Each number is 500 + 40 x the weight over its row's rms, rounded and kept within 0 to 999. Layers, rows and columns count from 0. Numbers have three digits each. The size before them is the row's rms in percent of the matrix's.

# q: layer 3 attention query, 256x256, rms 0.0999, rows 0-63, columns 128-191
# k: layer 3 attention key, 256x256, rms 0.103, rows 0-63, columns 128-191
# v: layer 3 attention value, 256x256, rms 0.0996, rows 0-35, columns 128-191
# o: layer 3 attention output (transposed), 256x256, rms 0.0776, rows 0-35, columns 128-191
q0 086:508452499551429456501467489505471522491500540549495493489547453481530490460522576495501501458540558529506525504433501544553494484459393404494552501471510528552546434444501463545508448577498527
k0 070:517502461553464519452495581549505516515479492536525522531510527514505514542526483511502535553500492499486514412496529457503528482507534543471540553596473514463541545525557562485482504440524499
q1 077:465469420557501453492567490528444466544489484517430525501513451502577452412536484526479558468475524582497496539559480535487436469462462415494475495469461576533449481526481486462533455557482520
k1 078:518529471506485526379494525550460485536514483503550487527521529502465540528499541479488519493510535503514478435499557510465517429533510519410510491558523507499441497484561479502458433496545531
q2 084:501475525500555450581525482482518475473459514514497563414399477547483444504486523481557542518505551530496514516439445486559465579531471568510430496539478534499570488501519496562511560505523487
k2 089:507492482496486510427490640484527535564410505437455510535530520425473550524447477451471464576494515506443442459380453551537390523578569490447461447499466538545439537496441499564491440496466502
q3 099:499528506495464472462407543579460534409477525508572456517496563528420468544564512470475398498526477477420485430447474495511517454539505517532530492496532491479489545433477470511474449534563488
k3 088:517541469554479468498525499487572513549475495517462475468445440450534539556454463476511508454573463473545474492455445523439479586560455484489572528499456528502530596549530519538594491501453478
q4 094:487499540443526502496513480518498548516499503494496543501530530491546475513524482543433436432513439457531513499515497514517552529496511445491556527476541481529510517481495520525547442514478490
k4 083:545498462533479464542530489456433545484449432499470399463511521536499429544568551537515519476454493535557508540560539528444548487500485511474513500507546483519515562481482518529556450531509487
q5 082:548553583417535446507487511550493428423501463509541449486513580513489514452522527501610490466479492501471426507457488560498491485523450563542434529505479555547424497485465498553430573534488460
k5 091:514478497427524506515477518610464530450466504553500548486496456494505543482466462549487452515484501418490469492532492470529509511516499536539499504498473433532518447543531559470525447486488495
q6 083:469524467452495457488460488506480525500474500486523498583515536507479515553524485420406485499488561530447455553474522458518515515513437535440502530512572520523523467488483400555499515522606523
k6 096:501561498586485554495543477552602456528552518504470494552481529524529531477526494478525533434502476483484523437511513500464563578494536485542501513463502492514520492489424585479518486436551445
q7 094:483443503484447538481540444468583558511538501539428514522521475470548471516496475502535461428454453508477561498467491508533557543432540472535566530521478620447524508557565574483455544473510583
k7 094:505472512432516475567481545450413482498538509497461486434502483466418548546504505516572510545499514501460476493454459492567475442549528467545439502534488481467429454458501475438520502505507525
q8 095:450463454478490459532536570453555535534490430478489533523469510476496496555525463463458516524575497503469519503537450500499569527588528556528536558488447437524497537566521497466494541483467546
k8 097:497484517514464487487517507424494473537585556448561541466547531468497475534581494503514507515454442518458471470484433474483505482541528478464472560469460446499548556445452453457473451518553544
q9 092:468482496518455458576476562521513568503519510528485488366480493533535455532434467504556484513485579541476547500522445365574490521470450489469438543496388546488525523517497499441469449478542403
k9 103:458552527522518596497508522513500521546400570471486487457413471510439524488552495382503469492573495455506532526491544543503411509517516497480429439549508506523484515521562569494596541548445509
q10 096:507532494528478492470472446521430476512500487526543468553529523469501477471478529519473503494469551548463523501534584470508472549437509556463518487489504434452442528599595489537492456578431490
k10 095:451537516485564503481540448492465511521500508465410518517524561476560501454486441473523391509465528488520431437535513463505452530523526459484454510523560459518508525537434555459480519500485515
q11 087:423487515447490519558541490536500461523532492551534492525533537466446455547517482531497483489553513507455553474445464555508544528530486456521517536447481406439552535514458517458544516513538501
k11 094:509457485515523496458524486545443458530583471451567500519386435479459470459546488497490482477538584450569426500507476567511486503518527542512524514512508533534476479456492424499487514481511515
q12 097:500535485511489407533430489530453473437519481477548497471403509529486539506500526525522572520489498518489460453526489466473459465413500545546491529466483568494427485454539521481521507484468485
k12 089:563481460504546525547486487519485508531481396503495477428485479476479465484470490509504465458481526517527546563443471471491498433505510485485516547547496476481409564435568550530466494451525445
q13 086:495461487503502539447495564491480437511533449464555438547437481508443490515442461545472500518438497503523514523570513511470561457545454501477493461506470550503500545479529489479532530511503554
k13 083:550475486449510521443558507485499520457539445567484521490460488528488500490439529425498496495460584505505492573524512463497489510491477499468450517450505511543444515421581516472514548448568564
q14 089:460454443522490472544487539493530475540535510575491530473448520492431558515472501521534537492470534493496498528539444511527453505450507535489534516507468523462446538454537533521574457490509467
k14 090:428462556485566475556503467457488459496526464464352549459518550579542481529413563557442400466486493518543484550504516502485474443459538466550420568467525430568494508491538405518583546529453508
q15 096:596475526505529498519551485518477480484500478504493579512493521519516479436450556506472419554489529498478575488430529513543434564556472496501519525489561513498531578537513521463537523464519523
k15 096:510517551499549477496507529482439485506501505490510493563555577489511528491523486448503553463483531448565499514494462511495487511451485432497553500552431472500429483602418461640486449508503486
q16 094:477453485573566469534545546479523498482516494458490474499463538423494464489478447510556518619450558458579585465519491461493533496448479468507512503516485534576476453498521533474495534455498550
k16 097:523542438568524456512509474452492499465536491496555429493522470504508533586541505445538508512499513513481486465502511514428483531474501495452538488541540589526552554549526518442542489496470478
q17 088:602478483478551508475497428452475533503550476507564507458543522567475504477424561518542490511412527489528453454441489545546496520529525541468481507496525533496497469531515465460498463531561582
k17 088:532494563500429544509521503495536525505555521416499455436470514481496530597495539558474476505542478535510479520533532531453481499474428566510666448515489522545532491566504504520457463432506458
q18 092:524466535537553532502487479534450452506561548532550546529487480535496478494445453486502536565462518579465547511460457510443482513466515513448548550487607474497480477526492473477444546501556527
k18 089:556527437581575513480546501510528516554513509501544444480533521481527520519443468550522519420488503404525517557479468491487451532513447550479529483495431536504494563460513517444494564481536484
q19 096:570530473578489432503524488436584536505493475494463617545417505454492538540438568465480494469504477433431550475512510488490574497491431510558458595463455543472494487487498586462533479487467458
k19 093:569528558444479533502424556466493543594519524525535527517533473501457518452517475513471511509474526563525481541526497500531451466466570546503527518520532509533517530443529594534471515530500532
q20 090:449544489451502518476528485493537482492527396517499485477555535479538430470580565436461460478553479391499429561537452507533500563414462542563498531525514480470504543395476448564483509484491472
k20 087:496453513488545443565545538482541557508472500560438474534502520505463524570527387586497536593505480513522513454521489544463462501540496419460559495533516519492489511572505536545631498429531435
q21 093:445521508486420514541522473554521516481535506537538497450497528446493449483525464561496562482475550453542494480505517481507507545461455495496474533475511548470421436574478455508498491487456521
k21 092:456574545442507485496488457491533542564477458553561476518487492572501565580533598544524523402571467483506435531542590522466501496530544528605489539502588386514490463430505543504511526495502450
q22 093:535507476452385562501530477471523503466574468471417445488481490462527473460499488509562518462555432535495506495571460494515429504539467532464459510473546509488551500547485506483489600485517536
k22 091:542495611568576523499492468493497523540554464503491451487479542497444586478520494508538535548487556437523593488530445504523390504582477573457542468450524468486554480532484408487477528501435520
q23 088:476526490429501474530544463483462458468445580518435479492468489468568514519476528490531495469516445458576456459510488510439417470593498522505486440494493517500500517536505548507528524525578535
k23 093:522514488503532432482571557555477507517454472495453484582433456491552460512509508496530545510471496511458510454472523610577454566504501495561460492493506455505480514487556414547433519470541542
q24 097:478539510554449491524446559489491545478524480462536489563567490460536481530486505573454533498530459480488453472533529486497560474444452436553540546422471431380473466386582537486497446406544467
k24 093:508500524413522505481514498554519551507424485530465463558535500516484519430516505545460495489481523606515495567493516455469520541538539540438487489478509524556442514576393504500523485515519557
q25 098:533486499452527552538560510569512550502496597489525474534506519551565521475442475486513480563534509491473606568605508439508496517512538485550508476525578484503421497488571489539471441544510458
k25 094:495450542420448503513465529443458499571536497456447479466484543493511400535474538495611477520429499487522445487491495523470461445471460424533444497519490439520370517547552504508504523509510483
q26 097:448468482448511535478551591529522519487524425471437487503435475493473505488489500490525603432512495478511543533526530550461480536471470590508480474493382481496431479562513518591544467516493520
k26 095:498573505527483498394486477517548470497476527525543478521500569504528566545488514541498489453607462583495532447497493551488608518485514494470475383518533557563548501439517443442481483405431514
q27 090:482470495465483517526485524482431502480478427518514521515500444534486554508442503504516556458465499472468505499524550482445463452500555548497440518484446423513513417469536526560512523496470529
k27 093:487531554530437525482479460512555522543460522472482544504426469544508566423528608514474531469498467497477525482454507497503520536489514515481525383462598487508500631584559572484599428526479498
q28 092:454497526488540472535476534488574512455513500500497533474429492437524457476509517455498493552478496479411446466566473509457470567506495542455490521483519487444454581472459530472509463529518490
k28 097:488448457493506443477488538445439545431554512508530571535529495495441443465495517534546399534436505445448462467465547427527521454539500551519528465530523494503482517490498473546461505435530619
q29 093:467509446546481518561438485453507486410510579510623495472487538535499494488598514475523429448448562532394523523440519535440508469471529603466579571489527474499572441481482547498453467565519537
k29 092:514515519499487539472462423521536471593554481499465502500547543497517527429418480458504520451525474385431474518478553569470551584455554473579522552447548580486502461559511550512438509439507486
q30 097:545493452532539487456387492487533509510532562454436490429437548472488502457525534463462481430508500530477502461472514545507471422510488459500461511478538547496589501518581483527437499585522499
k30 095:533532423499465477519465522516496487512496541562480463458508437542525487490522456545477519441522477414508478528534536516422552520492488507467458511484401519539488477539474473504541509485528494
q31 097:533466531474492499508436521511521470508435587529524514454528486496598599501509441480552519524589481526490482495493532506473496525520529569510483488501525493471503508475472520514566414436472506
k31 093:464471416472554489512466573415492513521551500470583483489516450446440488475429539509510539503441526505496505543551501458592596461487556417502524568477493449453442447497489484449520494527456446
q32 075:473485464496475461524513486519453483491460482490494504403443510548507478381419502546536591466461464561533457529560455460508447458464434525449509538492430491542506473507486517442509501555463510
k32 066:504507472559510475450478529493480521568454513486469527576569506519531577522567525562538465519489517507552456458486498496450426510505486515421447493475511448518415497524490442505567467495545462
q33 078:501488493473525514555543500533516476464489464457454506462399550562474462448477492530537574503468462538522504520583459518462472531526519541517479524497441546479497511509531498472469568493463505
k33 063:452438521529487480477433445471459472488449506467545517514515518478486490456542476529498469505423454540476461530495480480508410510557428428471410402500576511548516481501500395576481472459542542
q34 080:541480496527542515489458448478483466500487481534588513519553516544415551546508477514473560447467550457549447479470555507384494451545537481480505468525477390495456503539493531513517525488481597
k34 076:517485532380513498484504434538526495489468506520493510486492525515487430460503505475575518485493521507501479490524459420531475533440463490537514459463526556555584531471464515486495498536470507
q35 075:533515517439519459554542544445493462484572531514512496520573526377512516444491514488533490384492609516492488545502513501545428514497494432501495541477497532494493477517520472575503534484568480
k35 085:491508516490513559509565496527550499573468478527550447569545500530584573550551540502477595488540615454484552501472527474507515435484555509470491451499531493477442530498425484463539514539522472
q36 101:557464442464487494496613511557534500445527547522430529426431492590523387512546471490514456511532465541477568545477501525551534526521510532529551495501440475504514525505520457431441476467529503
k36 096:478479566508519544541516499471582494525509555470575582461552494447466506499427490518515491523488527518508465517501468491474397499563506519574479534508498468488495462501505426493425558527407450
q37 092:579525487522486502529461492498529503505495566514453465502557599482501494472500556543448491430545556493469523422480533437549429468448551496502507494508466438483544512475443478466526498524552489
k37 101:533565484548496520521506454530579483595499556566515481499448470551511524514479464464537491508533500497593467506460480499489545552530413495461527547557494518443524522525617534528500464486454484
q38 093:478559497554505565477523460449507496396487536448498492516558496498537535404520569473488443474560524427466506478455492548479526471533536398446505510428535477557555494502508518490438475477522391
k38 087:493489471471511532554473559565487463510555496573509513450537531488526556512534526585505541471538477562447517543444447477523386515451411497486427485528450501530550461480550462523547514505456566
q39 083:462474476503519563410534532491556495510504504425497502446420537553507541527538522492499511579488528595531415509527455467532464406469524558558473455507477496518509516531543509508454514560494427
k39 095:435517482446479538558440485502424491501538431578549472529591431539482485504508476541476507490471565468506532541443496486477482508444613446465453495491524460563500487481486480513461497489552495
q40 099:517502487502540477469465528404466458554484509531483599522552512565491432472468521583479536529499489547511498483496503517478401468519570557470508496531504490483505502477485443449518461492478486
k40 101:549470541417461482474505415527481511413487480580529530478472520484503424469489505514457572551461480482499446566533557511495514535489466527506551406531522478486447554502499552461579501521451487
q41 091:498513511590526436559467535527490520496498493408561558448512486467551454555503547519475495528494468547483471435471477468558459437484445488500516496523509490507509457530465524514490538568455521
k41 089:565529453481491508484518520499569494458567472647504521489437526502516545461521482429500551445527528437492540487450580559413461510481545478558428477437441475478484548470556519522453440485553549
q42 090:499497495436489480528492516491516559394507515492513495508557495417523536516560527501459465435487439511532488496488529417516484486473534525473543526542462546530537527514511445544570431472463457
k42 093:507547443531555479534603529460506540563441450518523492523416400490539574516532496548483535455504494514441504485505487468530494457474532475510528527487504477494479549477536513539488575528513544
q43 093:511467478529575523515583487500494481478493505468527511498507488522425544478425450467543455505515520441531476555546434501516508492472507612544625528450519492534508505502516431455529499494500520
k43 103:531486493553438526571457481463484534507483447528512525496575471473421490488533454476531453502460501502486491523493478467517475474541496535566503589470459491501491494429497459526520577480471524
q44 090:485468504536493549425455546608539473490508403510585502453481483551497495564506554514423491493500499458571501464472539484568457457482519508454473477537405519559513572497534520535489496548470563
k44 096:554537473495496527444568497502499537434444503515450503479495460506533459435510517472523581408473504501503473563530494555391506535507533468488522482443515474541521586459507576525497496535462524
q45 091:516476480503524525557562518510522500448512450489547482485403543395451399576549519546532436544494427557447487489558430526522470522437481523582527500489494420460499550512550495534477558496472482
k45 122:523559464519500547503528508521563497593484591451491462445468515541484547463493534450523506450475516474450475494427552516546504483534518509492506512586467524494581506588560536542505423462502425
q46 092:434483487431486499505543518551399529479557480498472512462452506459489493476501497549535444510499497458610591522550497551496543459481508535592559465533516452520490518471509519423492486483540489
k46 094:516420508530523487500417538542491530400474468510540535447503517555502484522501518550470534542548481593480475519462480597514438498522462464467548421508480496566447496505495434528475485506531476
q47 094:483507572468488551475408544481490464474595543499559460542518489411449547535488523499462478471538467561496493546520467489506442530560586563553458498520523549473476506430528572528530523462457531
k47 091:518520580496549506478482504460562560509495526495472545509529429478462562470586563496452508471491476413448454497515467404457562423523501509531491480524400486513443531497484443493515506537526387
q48 091:517491524524490454465475514486530506497474420432532495524493477519508488473427490474528511508443493548472490546460515454515479465500441545495427550534561511510501443469473514589486508543445388
k48 087:482488455436492490589445520451538454420445527478554471491530484525531482536558480492496487516540505495529606508532505565468434479534662536497546516533524491585425583513424520450544535464519482
q49 096:475507565498499478537464516435513514451541516494553502551414555585456479502575558502518534439442478514439496459494499485483410475510510489535484472514478516422476519548560501537488540480460431
k49 096:472455498495492489476472452504481441531565509486474579491600419429442484472445467560504479500514567530494506482517467492507491488509502520500495553469529487523575548499493473493458504514497530
q50 093:595481488501523500500503411576511474553510500482530461550496474525482454475475500459492495478491489540444596487546507532485432484516512469497486521516501530471530458530524518464468501523507519
k50 092:431518516462490582459524491575577507439563520572537475438458481492496476415576408471596498503546521528481532500512507505531507510482544470457501511531488540493529585624558522523480522533581549
q51 086:477492552432508462447476458509485457519486547466414447538442469421406542513486505481506497545552530428545425457533495486517593520526511545523451446480507505489591542475447529482523463468427504
k51 084:538512514528549597459430590495480480525536526498576486486439498581526461545562506498520452511448523526462555525522547516500531529490494463451476478513532384446537484491537520436487583502434454
q52 093:481480497499520488504521471456512515489524467500473574491509514578480502420481474452533609473462462522467490574468488501474454489520480506569536536569512574465476492470526519490513459537390455
k52 093:469555488504505497524552440516472483559441503459498480577434440503563467416568539514470493516513451440454397501521486538514491479467495562515491459505502505421529458456511468527515467472490523
q53 094:563501479455482458493540510485571549513536501435479486429527515525490488510493500484523428504530449438481489496495535520515496591475493401572534479493537495500482463533526527518518498549511562
k53 093:458534426462420476582534541501523544484436418538478500500481527545547531441489535523444410457520502475556489506542410489485456525524501527485504488537518449552495502549483539494484496521525472
q54 088:542472502444521432462425476561501560496491492545514381529553474510577450613502507453471539383513424505499518476496527469490491464519491490481544524540520509500492538600493436489459432519435587
k54 094:485483518548537507466514473509505536412471415457575549455516482453462491483438485502532503515455532515505549539512456478504506491460444581486412587469489415506550510441438609434532525540505548
q55 091:461536551454486487613444561488558462560545430471545469532521529551459532518485554505490534534575482523491515457512537485620427533493557540461429501519544515400474478489533435534411565511466514
k55 094:523480475569483559503556546519527542464528496465485502449519468540484489477561480510471498580457507501533540472475467526489513492510478530503490593466560495484584491483445611521518505592536567
q56 095:564507544461520533503414488541511427444450459534578403511507535456542446491494550485526570547570503525552482531463533557504456505456475435528478529476522497509523570539521492507536516521481469
k56 096:493532506486502540472490507477487502524542530540574456457543575465513368514495463517546533534530519458531504483525504524567523500517452509440533477546494405490481521445512575511508558539565470
q57 096:536509439531484502443479590536493474528488480479492545504449609536525500507522477495466530534489427472472492540526542530505503513491615468462479498543498505518509541470485511540517436480550507
k57 095:439413506386475473542537485529535506504582455466533528532522426422460515517506495500469553508479526545535479502537477534514510582500409393546492475486481502476492506478505489426400513415413436
q58 091:475524563492514477509548575448478506508468396470504509493519409535527514521560513484547505472535496482472578499434535586515535506456489580507526503536538489544505563544478517500584530505558495
k58 093:523474483480476517473505517464490523497472580457482507528499538507447541497502422479467500478445484527543491508469457405580398482574498461515489479534482503612512429525601492475492562575482453
q59 098:472484489572527518545494505541454429453540486424501534504531500570532439446477546433515422505498539478468523423468510475484460516471449489456514501525504568537547457514504492451539491550450475
k59 104:580488577490490501482478398482495522472510477556491491442510450480469510512545407428581538510447448527520529513547486499430483502500475533459507424486450537483535495482548542491504529498536453
q60 091:532453484530417481552583493488491532602492561513531473536519421493525479525489450435520545492543520524466570527517448521535571489445444498452508487453569546582565481453494476541517457509570499
k60 094:513522431489523527480457511538488490500532542460470477473532471528478444558482540533480510594481440562532485515495525505463427474475489416488448508468469527418532521438426514533544476457447495
q61 091:497444560510516584503521454480504548529470498445625522469469495494509441512482443465466496491500498522494530549521500528446527462532569596532488506448479520502435461530527569509537510533523471
k61 093:475513463556530502386477491501480429519520503461488430503490537454499573544472495552527524459498555549547557460478504540500497487513457483500457501505538434487504476550543494427525542534467522
q62 090:442522548451498490529500576514542434461474516520540526512529523415535555562565574488460464454555551485504479509454502580435515496548512439543499493470514451499515473525440558580511453591565493
k62 099:479458520493470528505474465460461569537529442500476468501533474508470433519462493507525494532431450493408471545525438503506487422484456424536476468477528508571513477494531472441610504469523555
q63 092:494469460515476502492558481478527573575504435545496460557529509524571482500549530471531496411483549470471492455534502462491414365540473534485512551474479540621478539451449490496443506602527438
k63 095:469488532480516455564464396562478427539540541427558402482483524524437507526470526552461433464510485515547507506465494512455592486515476450487516535519508464542500515495517474500448504467521461
v0 099:500535556526492503463404491483559476534493424487494516503514504506511506588412545493494580484525423547496453468510519538534456567567545613503458473525501576438502516461546483469399501434544431
o0 098:481464563553404443546539417540552475537454406536487511510509466497496535499561476488514525493507495486531452562460505547520559548441498516492439508561458520489505520455524498497457476430524446
v1 106:411548486559494474452486482568460461532564532520414465466499499558500472536504507520518518478439468561512531511549470487480526491480429473449618449503566526489502531455474567449465424486471446
o1 106:495493464465458504480527523510464464433513471527446481480504521527474475450560462495528456527490478466588472427519495512420497573590527545492483461497487538523452545427431532510454439514458477
v2 097:478466511572520453533502457435440519409503535490545428527495483482475397466479497450445505552436501502499527495496508514516449452491509490485513515472510488535477463490452537452472467469490538
o2 100:466451463498484506515470466487462496458597471465515485481495434449487482475421428510503468501415480553464601524451525523484523552436544475512547392441536518470491460527512563506564482508492475
v3 108:560530481504431466545570498475420533461532451515533519554493438452470547475522451497587504463430483603540490455446535502554522452467512485466460491500500538459522525487499479516490450560564540
o3 101:513474454550443517541549502538486458483487509500486493524526544544429489532528512505595578499493511454485540457407528553519462480416496469478497474511492527503485490507492479489489498425499529
v4 096:412532435517455565499495518522507550545494567558494500553468480482438528535532413549436528462522511503534491475479463460542415497496412456448511436438511551485522447456474526467495493498489527
o4 096:437487391517483467492469503463474495510484453476513535529471502471507478483438519511527497495518501518574513538589487534504469470487570540565554480500416517448493507442523528474479537515474535
v5 099:457604508502461471558518462446487483470500475500478565540484468450507398508446490513479508445529550503555528468515488496477456559493505503503516491512495542542455476541478533407472527510513525
o5 100:427594504531471511489468441481445481559424529519488469493452602487499483412493475535457534532443519508511419488544529511455608481503527498474533479496544548547567518481454486535468518550494456
v6 093:496501473520549578477500475579472536484517521524467491418467480577489515446471440564466473454517375525458524477531494535514610514545440507461455503486578517552476451397482547453498557498494438
o6 095:420549478510485573537472514440546471420509486516467487420523459490482514553481429567482553448543441480412453527539499465474587491492524554502516482427509401500465543488467481463502494496528526
v7 106:443485475495476482469522504524435535541448545522502432432528467519492572443500494558467498488526565529544538551471492610519479476542480490472532508551513482478548497484531558560508462447523539
o7 103:445445512464493488462544492545450574549548491507430551496503454485449498503508517501496508436534474456473580502545481522505509648502540476522519464564501459460538477469501562424456432551490501
v8 098:563454466557490500401460513543484492470528484504449529506496525448499510504535573465516536448493531493505460556530535532498562477495477556545541553490522455470519518451459453485590446549538386
o8 098:508534461493481501465460447557408478517469462578515456515521576492446548544523505586479554450471468505551467548451539474529511508483475466497422584562543513566535568478547522555497497483465469
v9 103:488484477558508483429507401602559475489525517462507528589522503431447425469505513467518470528465583562495471540529494461529482471534471489534545451531465570478464526479487487487511505492475471
o9 100:541463492462541426443487479532457562430524439529577486536567546518496451565502527460563509545481481512535536505505503502464480480519529514488551488511564545577505500542444468531503544536499547
v10 100:475520530485510511583499557487547518497539517453481468506515571587483478505493524511547565431461531435546486455465486452499495546494552511530396528459442533526516518535521422462502503581595488
o10 096:433420477522527487504547559444478534464522525505549547521493488592414457538501650503428575543479522549497497434479518480522558493473497492468473536473417524498506461510527508538460470529482470
v11 100:412509542528524474519545469580480594464523505483528485530534552555535510496524439547509501408445455467450461488575523561482546483488550492427507438515469432488466515473530474484488575513507488
o11 103:547510453539430446587531478531494610464479494480591520458463507517536547491434482532541484561447503528509448486488526437497565479472480456450482507492456517467489458460453495579549463534450525
v12 099:415495593551507570501508525518505537502531504496558531570542462488537508485452473495437556452540531512505498512520497473566542561472490527492482610553542468574486513434483532563493560536517445
o12 099:477487474563476481557501472425464483553476500472555430503512513477504512497512515509483564557522466473501456548490553470509464530489520461429435574533534539525502517480490461417494466502455541
v13 098:452473511474484556480547529526573490541476486504483503533503477483481508486512569499549533538448472538527483516502535527534466483492521509471472427539561513469527475413447433451450445495514438
o13 101:524574484484455465498462475526555426498453499537492551556565512443478510519505515522493549533449526518498501546456573481569411495489554475564453509506532515496527475492486524519389493507383496
v14 100:482526503547517503506521477515485575465518449453605494548464514509504492512494577549490495426454513489394493464504580530552482512467449511539439533465528513457475492516417382523508469511523530
o14 105:487539508498599449555523586505475441486488508480614443500438536465484484547502534438486466470496446435501434504500511542523510528442458539492522467477457483558551519566533495566437511493482561
v15 097:531517504512518523442472480520471561472466523540534496510535518519511606540511477532471482451514534432464534513474452474464416518525521542473512519516515484491524605493520500465488522551461485
o15 103:446476489527466431515409512527479488559463510548516517553511488503484540448563420452459482463454509471545474497433393504481471467501454464523406519537476480511529472491473491490534512507508532
v16 094:492465513565442554509456571466495445509543472510438478490413509463548492499539498530490524521412514536452474522430565437508549446558412465512502521491499501492489462519510541470515465502612582
o16 099:522536522580516502501446516453492550452450493494498497460539539377446446516473462491514523432432507483461548539484532500503522511445422388510498494527420492516474449549489523573418534489518528
v17 105:504514530511527462437444519522446513548504458564513460475503457574529466497528446510506552476483561568488523577503529523526459532530506476491510475445451483560521440498501558468530498497534438
o17 104:553481474471507529565526478458471520478469556504551502548478511563471454482512480511488509495427536507476434471472537431509464537511512494518516482531495492517492570464467464562461511502470553
v18 098:462571472452444539525441501479568454501461525499491478479481498518521440472523541416553527436535467445460510565495478535504516468545475471506485473566487512491445530545503567462512515475547506
o18 101:544476496481483578499561607498471462487497492531439530435464505457495498429491506457599526520475416475493507492519500522449534510528534514459430563443511526497503544514472514493580555448490483
v19 095:551502535406548515522467535473508521527469566423534540500503513477431478507515466493512579578456470564487476524569488541528440498478533548424536495487454460457563489459562555483509517485523509
o19 097:484438555360498486519580512439482569456537461455523496525479438496618448488506480472504517489488483512485512472516490492495492482455444470503494474519465483480552491540493477521393488428473482
v20 098:469506497537481566486438522441452425516514534550496522534522475547473402426477466489528491449499472484412510524462511477523499512544531527462494445483477411484532464521513463470462488453511503
o20 093:475462508514499518458441499429482477491513568550490526531470463571458495513561545544503500446506527517416504512475501536521539493382508529502487543461550511456491534516518490559518512552403507
v21 102:534457494452505511510522506519474474445458470574500524499590448553559510444527511447464471573476584463550506479509451498439535468462458463549509498501493518539499492535454503557435497554472535
o21 098:563443475516488485490525459460575486507508507473454534541541496559556490499490423504488496566487505519528517502405495577493521436528518511424534512469526537569417567536574514466513520502458500
v22 094:560571392515515538461459485548503485460488500455534480502478493443450485550487515512479515540473591533474473556503466496463482518451525494465412458498473455514530503422538444475462508511516495
o22 096:515519479488471468485494487470499566469483440523522551638435462479513499489507503427549554491416498451533506514457488523580455445551524507490539463437507436614481547493500512523461530493474519
v23 100:576531518476521500509518462533471487545561524415526533483517431397515443477530456495504484503505514515478462477538520549497580497497499460453455488540500465521527476526543439465515460512490474
o23 099:443463493399459533496466553582458532548467529569522486502487503478515473467509499519545530468471496500489498503512505517519561462561530570519516537582464481528566471530486429532497518559482543
v24 097:544450563494518504530526472527456461543447503508414467533439518555480469467409482463479493614537497529529501480490539528490473474476401547468499464568448548534512465548546544497550485500553422
o24 100:455530508538529472458479512508498459564472529525520500474509484591498473510520481537507489518488491526488585517554454447490458545517533454444487508541525566469515587538496481462503527489515590
v25 097:548481494445449535521461502455558508483438500474576490484551421496464517484450431510566448511536568454530556482533510497495508526478528491433454507481483510480586590456519485510502512513519477
o25 095:487468536487451472427494444479511462616440453545446467493529416442498454524507567428486482435497439491488497499463527526537471475491464463443474492487470500466468453540550492505439484464421431
v26 099:558542571488507510516516551536488461500532535509488541507517517534516487453450516496491437482501496448503560465542483471466501520362496464517547469463478477477509496461451510461526522493549519
o26 098:510494493566504493485542461509474518451489470490457461513511487477516524471489470563473499518480479454508524489434536480551509456506501510432493484485561532508436566505505572462458557524495504
v27 096:506560495441528516512533417470492536495536547534524545459499611518481530509472478492468481479449464519485496483511531526451514478495517516518593461557591443480438539465489517577439507520494484
o27 095:444508452438457509535568471508508569436495479535431487490466593472497516507526501435492489481474467586563481528430512546516518441435563431536504550532472507506517545497472510548585485501528566
v28 099:493511504524517516574480446431483454552543523568511443497553445504523474494441546459486490499463446576495469455528562522439483527540506446515507503515520569554524565533503512551550481481493485
o28 098:557476462507550536511477508504489362461536555516597567539442536530439475518539420478488474532513532556520494496475477492503480534502535473497454446507449528469526540505533478471461525442545491
v29 090:531612524539520604446561455514482468491514471489557495505437436428458475478498472469465519457483557547501548519458457426515474486480556540511467541485516554473495540493462426490546508492507545
o29 092:515594500519526501478455418536515478495517503592527559501487499514478431435444516430495463533502500522485536514460455517506469481505550557497421485498486517472534494479502480498484554554492482
v30 101:544517512533532488545546531581468507474518516474476482507470537480538487458474505521555444517462516552483507519469513471524477464518533439521422491489564406467530464506509396474496494505438531
o30 098:503496414522573432571471432599520512503521512533458519472464507429539437517467535503452452528500512485467474485486513532501422496480507533554420553520482451448539482530532546500450485557473551
v31 100:543513495472476473551466486545458501489472470512485532498409455552495583515495511468538396580487482493519400538573574497502539430494507518533515521511534553555556522511570553496461422508471474
o31 102:580546498541403541495476487511502526420512465523533488530515504545542488486498528532585523469485518536503495430526459493507576456502604473509540555542526550575532515416541505434518521569490454
v32 104:522515445484472481524418521488524539483514473480475535468462460489482454520517478490497523488486512503548512453539531431441525498479483531491544420474498458531472569498469565507497518560425516
o32 101:469435579516530568514509487534489499517461465523497529504445464522484479534516548477524506441451492484489501529501509481560484505474487489555550491489459500468537521553562553477537470499509462
v33 103:459476583525433509479501490499405467516535531442485500454501478627476504508476527536465509524498442419537586528505498474475540462515544545515484507514560495471535543574570523526505525541457596
o33 101:494490439525555465457458539550509461412501496551502479445479495539539551430507513473509482553514487486554513570526503435526535469596461521495498500496464522530403524537493529479539518511499479
v34 095:559490449462504545516531419476478463427533456481560492546472416453480497499498563468516504493491513495436529579418574476492519413509510491409484532404510565563589484514491520542512551540464442
o34 098:513518562471548522534518539510498441515450441469554548482468481547489489480463463458521455483425555472482516544484482489550541548416477553504456564545456483471488490465539482522503539441581491
v35 104:482487434473518515540505533538552511415470487468527544473540496583515560519459493512572449565469466505503469543471513553476536506483557541510469473515553568473454503495545524462369544595439480
o35 101:465538446489503540583499550528498468547499565506528567570532529496531536566495523484509467519425553542513512530496534510435443448505530518516460512499511476488527521482432478510462532537434479